Weights of a small GPT-style language model, trained from scratch on English Wikipedia.
Size: 24 layers, width 96, 3 heads of 32, 3.01M parameters.
Architecture: rotary positions, no biases in attention or MLP, untied embeddings, capped logits.
Each number is 500 + 50 x the weight over its row's rms, rounded and kept within 0 to 999. Layers, rows and columns count from 0. Numbers have three digits each. The size before them is the row's rms in percent of the matrix's.

# down: layer 18 MLP down (transposed), 256x96, rms 0.21, rows 156-201, columns 0-95
# gate: layer 18 MLP gate, 256x96, rms 0.163, rows 157-202, columns 0-95
# up: layer 18 MLP up, 256x96, rms 0.16, rows 157-202, columns 0-95
down156 097:559637426495488447498594393400432450481511492491446452501541551482494624552470525457512546526512521489536501541484434534445445574444501438558511448473434476454566542472501582501470481533495389600476437553542493472539524559555590526427539420488500568479508480533493491511523535476438549518
gate157 089:582539507458465465625526487543620505464501511471464492474535521594456489500512558414518565532423471392552493528550516559506530462495537479568393398582471474592540461488606510495378476497522450483528565506603483473528552494492527548528447487463512561510497535462407515495488583514501506533
up157 084:458493443405437520485514504548587520550557478468481505493495475407536443485469526512433500552542435452430526540475512524530496407596486508560396446439506543507544443496482540517526553458608526449425462560488480584482565400537480479575439506457388444481470584450482532462477413471478548582
down157 086:500497542409466569475410361421452427477467447481501541442409470434502467521438524485446487511505447411523517422420467512514511582580468530488401516535635502466478511460533529458448487434540465482528537547432459491519469487452548452478464528565521516577555413533507532514543599517563517517
gate158 106:586537576431602569501516514475555524486528454574519541494540471520536564491592487468498528473501483531455491478571488422489496507476527487524485499538422590554487525490568396578496482352473603488567508509534548518506533496452558555548488494572501657493542475493505500526418507580431430541
up158 107:542461536522436560506490479458528481522463538536425557470528442470430557517489495556511507387473476551498494450578579454501559487516493514477469441568460438489424579546549555492576521461520462420435380485398524444518511491483535548503402465540449561419502614508572537486530461485364514475
down158 102:432415533459561538551568458544547452586518425522545513593499573523519569458504451497449507526488474534450464451429477505490583507525518553376457602531412503498510515512518506483439424627576563470638479542485492511434515527455530485550488536426554435525470439466478534579527468491509484494
gate159 108:585549445478426471534535458470448506550425477487498539445405569439455537437537569463456458432423572455463556520466501516561450475528582603439478567686482540558436518521538454538513458572468500449577496488421537477500511466506568407480537511497500513496465498538467507550506485492554541555
up159 103:470475524538499454433496522512453578580502536528477480457428433519430548517471502482440528463454555486541475524564378473414474517484508521512528477570501500392530452567488496570428526574547442583584541506477427461471487546525507522475449489398459454345459451503494519445462527488599420575
down159 103:495521594547486463483383543537544517466412548487612554488454441498521455487542500512457540496473502506514555572538532456468472614549532449500492449501567468490513478521472535495444586441651502487408536396415514535491545484526545499460412495502580551538524544495472511545511486607569513411
gate160 102:520446485499509511506491390467447581448440428575458503497415509480455557520518535626461528442459515487528552495607562575481429420550575472490540354579425498425444587464560500593503462462433493482516547482567543462520481531491508513495453497482480406435511549525536523508470509528503541538
up160 100:534583459526432461571494609481481552630500501447519581464453462478553494561441472426483526558563509484484510524452451524476476498569483537629424520478483562487592570524492460420519499501523431491509481514546453623472462438437462432566529455557536509518470480427531503506445425489548492400
down160 098:500613528532489498570592502536440488495497520384546532391542441475544523475491523346477511552562527524431540567489479521399422618519564497485513489459538561515526453495519546448495453542506476593602476416451479453457553512459555461503492557486467481486608468540471526471537529493539478477
gate161 095:574527449555449539545549481526509558473351451428511515464333498533436529491526552505456499412500494486505520495432435457532433469510472540515473517535416475575510500566511422526498436483526430562463471458560515447552472523577534442537534428493530426506501473425583505480422404497537571488
up161 094:458506433495499467459548609467511454473444542482489498433485530505545531482517458511569458517504413457482482499483429572535519489514429400480458501484490465463585393464530422478528553602501555449547540386512480441458513551513521496494530512497488499416485490284560573517474413510502471485
down161 093:581467535426531464494438425464595542618580544507561492438535524539547435507538505508570517472560549452541523492511553548478456504546534544516510414563485464510490490492365609512456555464475533533479442574429617479537507535470449514488502531489485535591536563574437475485524550509617513518
gate162 100:521514564433474528417509486570383403477480465505504546493534569436624464533447498432546555409529515434538515485467495439537506444480519459470515483534405451523462490499527565459581597534504497526600470544475587504447616540488555466472498400506508492497475462478557431468418524585507530477
up162 106:482587578543475544547520486478512577573478459475473607427497537477455487516514514541558491531379519451424424456437524519500564550561544490558472543458450499486466549381430538456514511395531508429493481546551474553470493403540565524465483581535504419491444422465488451570475398530511453513
down162 106:542470471485494477446463526509478565408557623498493492521470555476496523519549523443596459406465476558521472477443565428535537398539489476524463493456477539529474559487625449456504446335570455497533494574432578484534538493475482515460512496507514559556519463542535618543490506551425443540
gate163 098:418573480537490546473502468542585469559483534522613500474520537583453556451510511477536508489563349517505582503496557490505498414561501416566472456579467510439477452473580471421432526462532494492463494488448464544549469432621475491557493464440463482549560450489471422401494481521478550581
up163 099:431608493494513594554474466502494532547552470445517526423553467467461396490529567623474592512459524509504499495520534627475560420543536476546583609516496472535497447501502515458506496497466493498491555547529397475420632518521453543544543547431541529491479467497528492437413490514454533425
down163 100:470553486459545550511473438448540464536545441554566467458529544493553489493540467578476478519571488546613529429529562548545436565527477516547548568508568539542476426565398502538472456479546515501477427441505451512495606502435454470478452471494461454562600543537480412438495607621538554490
gate164 095:560530513454471493493567527477488506332519470485495461397534506561508524518493478386485582386573467458588463596519574562486528460490472462540514461497448566507465502500515435549406578495482524496489471521381500540496507464533464460585414573428524503514514427543524436493482554553467460524
up164 102:516496517500634489437556532510557520453575442477466468500473576511534474453391643500533541536498483531491571496470486557540511545513461515453451504446474482519468617471477525400449380526491474417436462522506459459511574500474539396373538548458485569494501500467515480596459519447482474504
down164 104:418527496419481495476442541555487514458481395436483473357449536501580455509438528557526501505553492510513477541554633473529490525480515520416520453473475460479538494459423536462569563461596481466543479475575476633502519498519479450552535581521492462443486456468520454599421403549516483461
gate165 098:468545419345580595485505431490457516526525483510534502502514498496480510461500588512580472465501449513524499515388462567466496500519584498482578469566511460488478570493522418444462527488625542477531500491587370557529453468518578524560492449470543619520425489538520477561555545513518499464
up165 099:507476596494424444391480477458503428499416540482505534542444582586469361472534514476457472461464557430490485463457485543536539529502579540438596511442531548449473454534422477511403491392508531508476585446507548459480514580532432419451471494499463490500514470509498535486556445497500399425
down165 098:495454529641476558467508579521548572490504526465451532520459389506445440492447385538618493527450516431546485509609466416549534497440573416504497512480558513548523425450477516505597428425467428503428528492474454492434474503448477465454514575493593507531494487493477556497498504562447511496
gate166 105:509488615451536517442539506524519444492493562589554524449476472548391537503417501532538459434446428562393498521481500469498577544459509414508557518501448516447482467539579421615469499515559545518539455441518455506478520471436501448495443436521461449400549450414481567521604510549445516549
up166 113:500545572479444573589474586481518463508511595459483550486507484523447494562506425471531492525470491514488482529487471413488532486534415499478512565540620474437487484524511515602400386519558662449473535493497439507463450538460495424514435543539439530472508570453556494466522424406521453459
down166 110:495517444543515440490459479459472494515548398458480471537513471431523450492512555464504466540508616550645406447466507507484486486577499485450449613493536436470533442399402446469533483515405449491613526536568554576471506484577501517480551505536536471542551548541447506418500501474567453444
gate167 100:491460546518608538503487597523579574472508480472529527399481478569519545528484547509497539433509519454574572440484369458520472571583538443521419479561517491572534589581544511487575445556571480502576475541545554474510511523521519474500536449580504538456556449487471474565590456516473537599
up167 105:576486486457465489550560429587530600505497497467465529504403540524386447503467534480519557469525385534502487455541558492385491489526470496518488378466453571535525470477534498423496447597504431494501527356488504468499600435524479529463484449499612530539509585478523509517542533470459532455
down167 105:453450549432568447503478436489399490549483454473524579416530509578462513497452388466538518482519518452541451460495449488507430561464619509535536476553498486477600459502483502400456462484466600495520612506575514552513482537570416434482465466507453549494450553422405473405498470530472517477
gate168 099:455483435451583554438539467502494507547473569508513502413424494571556465501554480592497537481509547488492439569525547458518447543517427385423497468549493448498564446428459512521552584476523573564533518456469396505470548514441583444567430398583484456515530477510586481525491543463421541449
up168 100:536428557474514517510500464605523479519469576453491525527519460582542508451497473481453484448620463432483479479507425521485523507487523457478582461453439466536599500450591480387489458448488558539490408548550522551441392468522482582595502389421524477543507550476508462465529503506526625478
down168 104:490497484496592488470496520498517496538513478497432525391414502519545454432504531551487417513517544450589519444426545471447453585492574514487516558565517553489478560297494547563499488552502586571501498523455526582447559489412504601585486560481463483517503526565497519583501515493513544519
gate169 098:500508459450535582425534448448469509455477447541518568487515534504482507434463521464485447481520457550460467480567531456573488500494602443481521460460581620506567486456542490430496565482473516422465389495566488465536436494448508547578521566470453504513549474380578457457366529568506477600
up169 096:497503511461532484494509448480617485556422537466572528526557394483556504532468512477526553559534472517514513510601502521514480420446435458429512472499392479449527494544499386499450390504501532444630407448542425621522462429541549543533535501509488497529491518482410507471595500456484470529
down169 096:495568437528544626513535372511523411497592502470512426480475500516521589495587534444571524459521483530489446492506484525459477598499516544467560578509494518613507426487461411501496496530491486471459567439574554474478642440448465440570544477477477512488494495442566454476433518514483454436
gate170 091:409449446583495412477584435495512480584494495503535475405478487489507568478534531519444586501492502456455526481483485494538466488424539643467433476487426571511452514514475579479468528565498473503455470598467435420464503544612528427483489572466531439578566537489462551557502497531508554393
up170 094:476566490485453431546537507568486450587531563483648398495545530495470508469486522535490524507599574465475463536565495470491334536440464598476523420526506561553536477407516442556511574464396448464573509446450517537493495555520507495480565477448494509507473503504501484470569512474568578505
down170 096:481474509496529500438395431429481518435529383438488517494507521525552483470487511485543510458493473427505475505515632550428516433499455425477473460565435468487486545444472562558556561467536568437577475436513533603495501526427565515527472535436540554515500442550378599604460498435495473497
gate171 097:443510566485535531438512462587447514532509543483490440547545424537501466535465453608510524472525520562525531550569486413578463577517456539502465399548490512561504469386437502438453537515530477519487493469464448505607585603602481455404524497464510561403483453525496482460502469541422588492
up171 093:521464437506523520527481489479414458551466529483511522447517524424523549588479510431459550460524587407544496492422506541606430505512494484434530491432561502467535485536470454484595486464470471570485377469469538554515555482630484457476432442557442418509494504432601431474484421434570519456
down171 092:435571582491492431427482479437509480464459555432465579397429515449517555452550450522552534526485434448583477504549438502544579586485466510489435507510542549544490498443508460527547479556509525464407579509505499580455542553517549389430458590477492537587500527536555453476472536490455568401
gate172 105:542459464495469557501502467436446545545457414534532487418497477517429529503492511506442523553532523497530488521540485542565522474604503375473454470494397461555548538489548559530467555558542567643496425434504369548498527440471490537479490481537519503474621437528569543531548464440514506607
up172 102:444551556599506506566443459486480479538523433498516602511509537616500546554525534472506568527547429525519501475516641456568456486467570485552493527374545540611506547426467493466470411492553468530462519487470511441520505588477452477470475498451598432537535535494514445445441528565554433531
down172 099:575399547376506485473446532461513514410460516484498463555507522495473558541541507460413496545487495507564434410471486463548286500550485489550432457441463550560452584502465451543442438479400496517451452445492538489441485518521504519431453455533558462527475463534537545512495459488440526505
gate173 104:574447504486461574505572589488475563532558421545483525372503556550502477537520493521475585504486471398446567514521530491470543432507473494494507381538404538584520603588491500487543509449476473493560503540421445503516583483502565482595559544505575544551540521539536473484496448593435468507
up173 108:469508528431447560464536516552482359482556517465502566475502458518456438498510483520485575482529513391431499515534562513481499512444495627466564412552449528512507528546437500444607439461505524430532448487491451462518586464528502534462575560565487499481564531565557519466351450539510494416
down173 101:434505508462471496487525554526424492528648607537485509515497523523591556526457412490531547490502551475613423369516523475510525429491459473486510515427508561513488469519465535568614476468525497451521484517522511475480642517562465483453540551458537521510465490590408538475601448451486473457
gate174 099:490349475509532529473547572454517497455486491489475565489467512524549469477447558487471468462504625537520589544542541496427431544543484478574444477555423508497483489490531455559601490504491560474489431536519512508502568425538558493508487381488491499486540609475538537499555571555600643530
up174 098:451461545480497496501532562475504510597529460512502623561446460451515368549530536599524541518489574518426529506502553502473527497548529460549426623562460406469468553458452605495530460461493445519516439479515577514493460479504562515536533488589393445459509485548506432441445537418445493473
down174 101:469511480471450523475463481538611533574523506602602529464514491503503631418557488498506539521561509486539430474513497502444518540560422420443431445416557486531494529555451488486479579491476426500417447513455463432428561468500352471449527574493592496482582563528496487480497558504505516473
gate175 102:545621418421534490575518525506530510439400476506519531365457534484412536456508554496516551353510489567513455550441549403523507513525487583476533576537480524480565447490550579481509434535447501474501455430486462514579480473535504551509508442520475426514522489514556547575412440486519445496
up175 109:535478481478614517462424433508451593447502519556460411637540603536549587491396521468520509480524506512543522441479396539560564550480574466526458453496548519502502449517462510477519455507524561454521553456498476554545536507443439485461459421433563545392552546579493515563482546476474533460
down175 108:488592509566425430548575481514536517452449498436544535240461474513499494462525372475449515501537469440471458539528489474512522527458548496550490530437489535544545500532539467446521527601478503431460486571462526529564465538506443484481505530518499505510522539453456590447521471580486513453
gate176 103:550498455511507464477621452522545564516491539517556470446512588516524502533455539536500488495494557541559509617519433462471438448537506451455486518497600497543521493508556483452405542406564478610597540504498513506471445532549563508601500600519482419527443497522511522541490392528526408603
up176 104:491460490438574438642548574428578460540582512520482438498521533439414491506516488515574527569497502560405438568512478578555466482440527511510490494597521525501545475544433524531491543505519457533544529460484429534557524547431442534497516404530503428430468457524519503435631497507439587518
down176 103:485472491488412501457560508497514424396425500439498512529450520488559422512581507431516432551491605590479466453449519537590586463520508551531558498569472403534460445386611514536523460473497486416497543559532533577533502509456522409530460482483445466505579546497569526494489507592490459532
gate177 097:496527613501538523448567554408502418532432485557474418442580496441486572498554509529478517422495476516624577515556473543532559451490491504521490523513484466539531423510552508549431586494536547513532513474450481529476398516511542517614481427521456592470630510474499384546507523476493465472
up177 103:516489488475454592515636489466489526549524558455502540509522563524501680416445422489465451521456504525553501578514501518440420463602504502443472463569527506519418479503457506579512513547429574504460519534490423511509483583581450497475551523500555523486557454451532396508485507561544453428
down177 101:375541427421522505484440506398551567468377562527441501500524612514494499465508464562457520468507445569515490596552437509488575550468392543579485473423499528511534549472489466474524527483441479462516428457569528542418500466531492600504565527543491443463491507541568412482519504542477568526
gate178 101:508479531476488487465584469473455494544539394527495494505389455462504550520505458485473490429508583410509473601409561471500505494578570515448440449521459474493436530539509482462491568446635475495429470533414514522500443523534559446418470410434530477476490487487608536563496497602547588491
up178 096:536625384489531541590474482492529447538442486446534435454475531575482389473501518506454524471513528535504526416583495509573533554427524485447529528527484618503597599520493417513485528562413506485514522522536503500572502508489545443492497595406533482533554562466426544477527454566520567532
down178 099:623375508537460551573590529532514464532402533492468537476419514429584497455521443574517484436527506486534561522505564481473472555491523430512635514517503461487545562492529412530447488517485536486485531492513436532503507644494499458487466490528629459502579468486490543538532428561447546502
gate179 101:496520489450532463446538499427514589545523532630501409472462475619486494571650519513512548532475575480470510584487535512487529482478618535481410513428440517559467525449568559550538485474535557395479497445516532575512511437506492484593521529541533466570564533427466519466450539516483528500
up179 099:488418521520460462486548460593506465460511379469545468506589492452506475518483533576526488410653458440649571539568527544456353529569518536476516476544493504610487480473473520461430569477496447542468478488488490540471453435433497468458472473501500506461494529499532515510484485456580536436
down179 099:484479562506500438544518512491480411579494461595533423346402486496591430520435553456499520499441517483427563564490516472519485503495570477507521509384473644459465472485461410515564453567574475515574542541458487553502495496550499515421493552577507520521498480432527582461518519481475463493
gate180 094:471476532515492531500498419455469532412483535561649518476575501566540582455501478450518487460351574455472440581533471512530572462418532422549495395503442524510474537481558434496490421482550548456547545530545439543523511586451472497500379551457423513508538471504539480448499526483506530530
up180 097:488607439484522522467513557530539554569535385488502482517546570522486467517517551555465564429653492508515489437509513622498596468504468527578603463487543596561601494451542458541486527500486503583446478435518415476478442487451513531541448510560422466481416474531562532516485506526534509496
down180 098:501496483400507468541461465518562635519492483536613484414512501437480422555574538581533408488494497477440534605639530552440571526507503451496457443471467520542553508456524427445477508513472532488454508605516455418553459542477475528539525528508475490411480581501563530560494548455482528448
gate181 107:505443451557522514502526435531468524569530517497487435460450494406493510541571563475539426402420479433526474543475584490486454489547510519517407597615470578483453517452501540487431490499506421473475502450527504517527486481539502492436482570484614410488606470483596484400557493554431510577
up181 103:480513438483483492492500548535531562556581487492460402448479330493428472548445579479568528514449584536583445412480515534453502439573497485472438437502534430462483457466458466504510504538419485491464459505547460522522512486454513488449553443503451443537471506485379540453404476431444616500
down181 101:522578464522504490513463513471456472458488559492539477428389481500543600541519542544512453479532383466384509473414546531511439474471386493500425551409487568395470425465477491545595575425444446473514496480528533453507505527501502479429543466517494530596464446443443499563470457532476594488
gate182 103:498418506472508507440609510571466579513505497556503449509523477502511641517591537513444490510460530487533479596458441559516547510508421483506458493544527532486483498611520552560549574555551594535574530517454468497518575540541520485605470475446452559509493605409497493441606491564444498461
up182 102:492433541472503458454547455523438553507567552489455500525531430509530541485461484536469509491503579485506459441568455525441513526493504574509552467526523534551512549491427470584569518543531700414483580596555554493576453494473507430497486536514559463501458617480494520509613475510384493487
down182 102:504546505553453466479494540486565552347392568489430383539413584515635497498475520470509508518496481582493463399521503421502530442567509501555499517473521497485487495520476491534444518432556535459539416454537483485535486499462497490538574485471596564419583489560466425459482491454461498433
gate183 107:477427455457502572472523496438410467489521495467486497439502430476497469558500468475604435396504410561633535524597528415481534479479468456511476443550455525479470479474522506561583476443520425490536485486523440588554510591527456482538537450535508547577540560487548363496447487485430543459
up183 105:525514564476486503469489547470461512512444546510567462535519569532514447576481508413437395577552533528466547449584403510454501542463462605389467501422517434479476521405471467554526536473523470492548401565484452428590563516516506587455489451553482453438487485493401571544532523524497463572
down183 105:510435447506482475494575640516463512537566445392507477550520435507451522500558560382521569525514563466436611457518504471468454560485487519423480487471447445511507532476511490427534469498532587529548551511486640461471470503492537425490541462435503484384393437505481551557473467465457496493
gate184 104:456569626463493454518460477512465562531548479463535531322477507498519518550536457480438539535523543505525458572551516525524480483516550447543465524450484521508399532523547574552542631444529453510526440480444502547468482563600485465532451504481498626476562450573552483428543527484527422551
up184 103:461418488485462471483403542493526546488613530553471565464579541562542499449539467532455552554593426400479422534494494577489481480445467443478420437424469559462470610449526481462493478501511526473507531504510433464520430448428549545542485440527359482420456475487520426510554538536453479462
down184 103:476503404558537550520566487389535470509443504483553532525413443530443478571457556589505423555514455589491517485511478484500547565406604525429507373532576531501470447520450399498483579522519551463487509555645497513523454520454483485500559512476411528470455540489509539478438455474525522481
gate185 098:583499597450486567460498547511525518483447565536441458531584467454543487500566555473568583506502505558506572585488447499469591455474407593546545465511494468476532438551556490539449534516565500499495504616528558542668555519509548501511464491523512437519429441477498431464480457449518535588
up185 104:531410445536509457554482512466543527466441474557470456455471459444459456571504459508474471465530466426557494507514586480499529481488561434352564531544493474561514555535562459566445470546488433508413567447503507395429487480510485506530503470474483598430538635523534606527441496523440520411
down185 099:568503462433630596545467433493487494516583458440540606432581556533499485482493586496508584468457634461566527509454534513547558524533414552446524530605549516541504387515523481453493535508418518492498540539462465539513435458508567477583487466481455486523422460507505531513451532508525469554
gate186 095:505505498499536472455553549483424541587476525564478466431557425485549509464472469588469541538475507404455590530409488542518560397501595527502423565463460566494500569511493502449477589622553426505471444489500530527522376505500524523410486488551442404480472427532582538501469494473521526479
up186 098:604512577521525498519523525466536580555477526510515566556481451471508541490515562486455433474554558596500533530554544520471535561483496452575488548585498466492655508482428556487590554487492505558471563512455552594556480414404503473472496406537527571468456489455547446462447453409478571468
down186 101:477458577564519472476459579507532444493441508533556465528566487562468495407543508480479518418506584485428432530493484484429566533499509393468465489496536472467502639482451515454613483571557444514518557428463465500471500584431445433490471550519454624545487575553464488551443440506580521491
gate187 094:516449583499473478534526539583487515475649511514543565445502494588534533540517514482517509555467392496531463476430490493459379469477510499532554522521450504515442516455566530518505502478446552412479543525492416515573451507581627513485457469483542522584505446427530373616504492514433544503
up187 107:442460564511423542425579511519585496545478481500493600466495506514532512534556499452452391523464487510484489554540413495516495584542476439413493583514482428555463528453559485494428448478351540581519532514443494437507495392624511477518473526540505523594528519461475535545471509577518551436
down187 106:525492491513476461508425471547518393453457471527535555562470529470476524420433426465473481423484435473482539599380491544525459559499519531452479495513531489468501496557508470539455478474500406562490409443457405428460511546590443513486470524482393577587543420479525525533524441484632502569
gate188 097:502451460499498522429578405500420488479472480399457494428469479467465493528464609450520554556528532556490519513555471519661562448557530624433479437561478522485568432440490570421454432494470480584475554544527534465491477489527535512437463477509548498514573428431557438462484476549504514461
up188 104:537521512486430454533484488387476563506548513490498585450561504562428493514555482492538493471577550480611433547438555610385531462539531518476508421553430495494504483532528487584429409522451447472562475416569564473457476553493424502535462553442393550524516486480575462529451513534470504451
down188 102:478489490525537473464504482542595511479470614574532481618483411470560507497519555500578476463474523496542585548573547402429525503490534438484612516545503608345441561516433573429535508508541478508485455493524489454476500544458490415566565512487477477476568477483482464572472437452494475515
gate189 100:455462453445512557494526536468454551425489511493529479453488466449441486549551466470550590521449525475493533590523601611532573515516513568461505423495566488495407490466445523483491540570596454574498564499537493630505562480609569476402485479497398491523510458418570498444498503492542536441
up189 105:477491501529513505467608530468622586545507483533455497552520405533419488542494513483470439605534458556389537455536508550443495472601506525507545487512523440489418556526562505571494566553457574479531519567466522515537504429564543487487468486451529532420478509588595484439496360468508452507
down189 107:509561535568485390609524482546560547531484431435442499423511455458497461495497524382510465512512391483470441597470574497480470504476433510501399615435522522575471572557464472498441532602560487526510490452510480490543555508499534497503564501453419435529506516457395501465490436488570477535
gate190 101:534532430498511542478507484463570535451523415444502488478442471529444456575607623475497519560498478522449494555390541591556442510621467477527503511475472510496562509506438408513509521515537371548461375494542478603568503453523542524463487563490468545476500578557519453500520412504510524529
up190 098:629497390517455517506505469512453650456520509389472552487455434461429462581491554487540583548514524524475591483491493523439504410550518465514456529495435471466522565528536573523465415472442596486455553522507510497526524516432471534471434496428493548591515518540548540521607482478547481449
down190 098:396462543516461522518420566533426409509473509554511482519521533549473528429395409570440418538465559534441486451526547491493492488478508452495514385486536588431524410449535472532511544483463459454541469491499546491578584489504469455509444500626482433470540412452445469477526393547537463517
gate191 093:456495407458505438510552528527466527480468499447521446486500491498414558456496513472439586394512555484477529458438475472497621504534612485535561457506502580516413519647500534476490497486466521440439441547411446506471483550595506516485365543498577447434539466521490475527536513444554485568
up191 094:516492578560474461502533511553529502515439413505490560481460562539491524478478499547530457575456562421539484536474564518499426500478489472541339533477476509470464517529382445471560426438606481525455440525544466520522449424519605538461534592477497464534375585499459554438527537574512488489
down191 095:528530495522541482501505518472460463451535406520448495497537567454419567545543514524477466489550514494446540583410549532368482532527482446533414496423542509534482364398481508474446532507500577466494511537541494486447442525444640522478385446474556515469534562471540397519507464573489558495
gate192 097:576603526465536564470612471526529618503456488511483526481456490503362496574427583472479485463515488563511568540551499530462526538433553505375508461546466583452457501509560480599481528460533517423475452522407546438493488584455548506447486514405520466507561529587494516479508558470497500505
up192 097:627524527493445488517488488416552505446547500540455558546494531491517517490509453537429469528431519560535666473610535573404502445449442487547368598467493454532527515540483484521579476496501473452592446521482466593529480446519546591560535502493468428468518442463511469473541496471487459493
down192 100:503473552453417489595482533592431465484533410462503441531446624595469537434492442508504544557506582483535407486443494501577575543576492469421448440552503499535480515564462570561495500579471472492560478455549487545446484475490534559508446492407502546528529406416546450447474554521469516457
gate193 099:481464432513480525406547484420503526449479547530587467488618519413495526530509481590429398386591529439492550516458420466417494513454518482478490518442510511443458499480634509471560430528520510553521560486480488568459576533540519457452468552541452464493471438496489434476573604524533517463
up193 096:483497468471406491459475503467456489435466528483458458476531496440565550502446503476454540444443442394552504609522417509554457535428461514471502537505526546509536553517626621494563566568522506505577510470561557526484475436554516562489505476628530475549371389527507546505498532528505508440
down193 095:465474477437430450519464479519474505412515496540446470546518541456546468430589507504442641562456525511523405376559528529494450540462490493597495574533445534508489442545513578434576539473562544392485570430441484463408460454461534466551507444459540494522528451503526475548525504482498578425
gate194 111:541468474458489500448545443483522535498456529534502497476456519399568511458502511508529563418464498423425527570508497413655463417498492527448551456494441521512399426402510578548415539421465481516554481440466568504506534450518531547525521462568503536531528509564523470519589529583461568397
up194 108:499597517524463461355513481496465353464461527454533501538434508415496485470515585505474465527547516517579539468550548513443520462464445439426565483543471499485554447573478519459625498382522519565526470498530466573556518532437556526549563493497530501525457512497383545499480467459459582455
down194 107:503502521571484576520528497495546508558554499361519511530615538566551506502497462409499500523483517537484516559517486571500482497500505486489511612547530469560426485523365474487610418509435507533545477438365472520481553561515467544505496508500523516434528590501496495533482627558533454600
gate195 099:519463471489588534540537534457517632489527479537492457432571515488562548471588564552555514505362513458488464555568494442475507449532567529523547467525442376506465419516509495481529434507509465501443522531513518516513528568437672448496552564475511538503489503427521600535506473541508484411
up195 108:410522443470443492544449436485511486511507441498479486525490492591494407563519539560448488482518378515403510449485433555540487443477510537551486552428437526466500577491472507485444490577462460423473456373511425502493555529513398560436443462556398474487541524448596548512417510516563518539
down195 110:558538517540522522521446443549485544456472455480369552522465512419528563511559615470580508527479518570504484460542585504538482550520498477470483453542534447470490453424573491561511488425500542498573537558548590535526469383438587455544542516506534556495415450516480406509517448404417499436
gate196 098:472489471496453521495565557524478516570505427549562520440496515420487614533472561493507576529481542502487464530395531480516460556481561500487420473472450513527425542576471423490479470501520490517504450561433494543519587539477487551489471407496571445568497419562448457336430466635511465501
up196 089:499539442521546487576475453497536552505387580490499494504518554495488536530553484344570514547529532434480501471434479478520521560451545503412533513550514641585438420525459528501542575401457516526441565555451477484419552453500514525503476532544406494478500511564570507468574570517463431525
down196 092:491592472466485517477489499479440455483519469562433521487541533499492470520607494539468479544563461448491497519559540501343491496503343573567440521480472528524500524513509591460466598528457512484418525480525480491579544501516447440468424466467528611476353475536522587563481545519513510455
gate197 098:445507421463531474572585547467451590463466359498520583459493531591452477486448519464574552494424554553467404513441496531573581430509500524440475509481515521534529471538553507456532508480392421528520444470470530528540544529563627509556554546538497542496551537485554534533558501403472533505
up197 101:582428459537575517547514464444401486510499563529444552548428529553492495462457498548592473506486451555523454482557518513502549402466546517496540476483524526432484596604539515387482587459379525501450440500469424446464454523508521498518458521431573557428465556460445493553485499508592570454
down197 102:439482498518470461509421580488486421426392448518516545557443388483513505453461455562427521528421515526427467494494521473444430591529591419512449454409494493520526410471543385459486512526609505427605508508509505506473513447456475535487542479489426441494499542489517428508564437475459449499
gate198 095:485557578435495527473533481618494497526450478598576573522471483428476429536545493498474548462484521508425529478491489437635501470531490439540534519479443583579394489437521455587473476475542578561488487476439569511383501551500508446521449467512490518553508496459480449513527623453539435572
up198 104:567543507506517517439458560493430415514545570604494485476561525574486572492538543577555511453437636519539488458608482428528546579400480451437368526518479513502473450486558469487489457474535535470488415545524479539481523546520521501559558541504624447492501539477460422544524519449546497476
down198 100:587561457550443576500411600464539457517523518583602530522492494511553513527496521455492511512547514502420502453413532562538585533602436521522440443535555555492467540469498486545569532506508540441524465529538486473534484508503508589579420464560530529516540527530490420352508607521577454471
gate199 093:450444479417623469470403455432477534432387433488477531575565530571603521500465486461469529502474500575465481430510579442545472479468492421449506439460555526538535530474566511492398450504503507459527434575506506442526583545562458532520448498578539468576489494459526475448416504590506489518
up199 089:397525521571532501476481438558474476474542541495562509522526486560567471481513520492556479541527517698500488487441595488514452518579533488530493518540450527573550569447489522442518516425511435463612400611483536535501528561506508471472459555498485469526418456440492481422403485564541452527
down199 088:537459499522442518522476460486512460579541579485481513400540406415490567446442502572493565540580516502483424515609417576512592535438526532511463560587563470414499495560551473483482582487499499552440492436407467480521468503458458506597482533424420510495510533624471520504564489497514510482
gate200 105:505488539485465461510576480690506520573441572517511494451510457439454492546532472463536487478481506458503538476513547503600493435509451465526502448453453575611405478510595553502514516489475373505422551556515533405544529449517527497498463452500522572482537422487453428501507460552573499593
up200 103:546532461535528498435508512430464525471432573483538581511342452558530489496477499510544462459555605513464552474582641457616532465583466558532494544448492468519557499505476525464505478511522501523496525511434455453533572483464508386464418433541541469505577562536550480492468473396506506451
down200 105:493417513484517591473495556509523522571497549449457518551414476473462506440507506481484538460442479478586538499514513473528496527495596508447490532488509399556493590552541491479512530447484512541389477451542533528618517578544515477514562523533609436497613485422531523525369600443526405481
gate201 103:461461476513449481467553481476529468518477471537505475456538396515576566439567521543557480494531474372534555506519538439609524443458470500391509474560565499525456437452535544556502588577510508605441504468470386521530482498604535560583507473469522561549582551425511548562541515463512539488
up201 098:385478564519459574533515543491459521484458497466590534550567533513435551535432473563527553485491574523437532512464501491577476526552589583511386521465512495569514487477485557353459470564527466431497462467430515483542491575446491413535444575457538489560529500488422572492417491489472588522
down201 096:534469491524640627559408549556447524533485515477537504552548437503509471533408497541518472461509496544579523512582519547570610550503485514475505412491524529533506423487516516555415507496498416499490412543471414524572442519520550554592469510509494413499471522508460489596489491391460484444
gate202 102:526454472491532505509494517409532574542524503455549467531461591572510534504564524504548592493462459547490524541409574566480368411631582496503503515534446481557500591485536464502520446483526503517474420476552505526542520460521553532551466381486535566375517506508469508466454537424523598490
up202 098:576474481484575392539520503476570555491498450529495434493534431592478537498516513579423485603498565445457596464493492555445541509590481503547501519422525626456444431591477481564523557488531415531520468507512540492530544527462582533507579540486462497474481502460470463415578553515567509596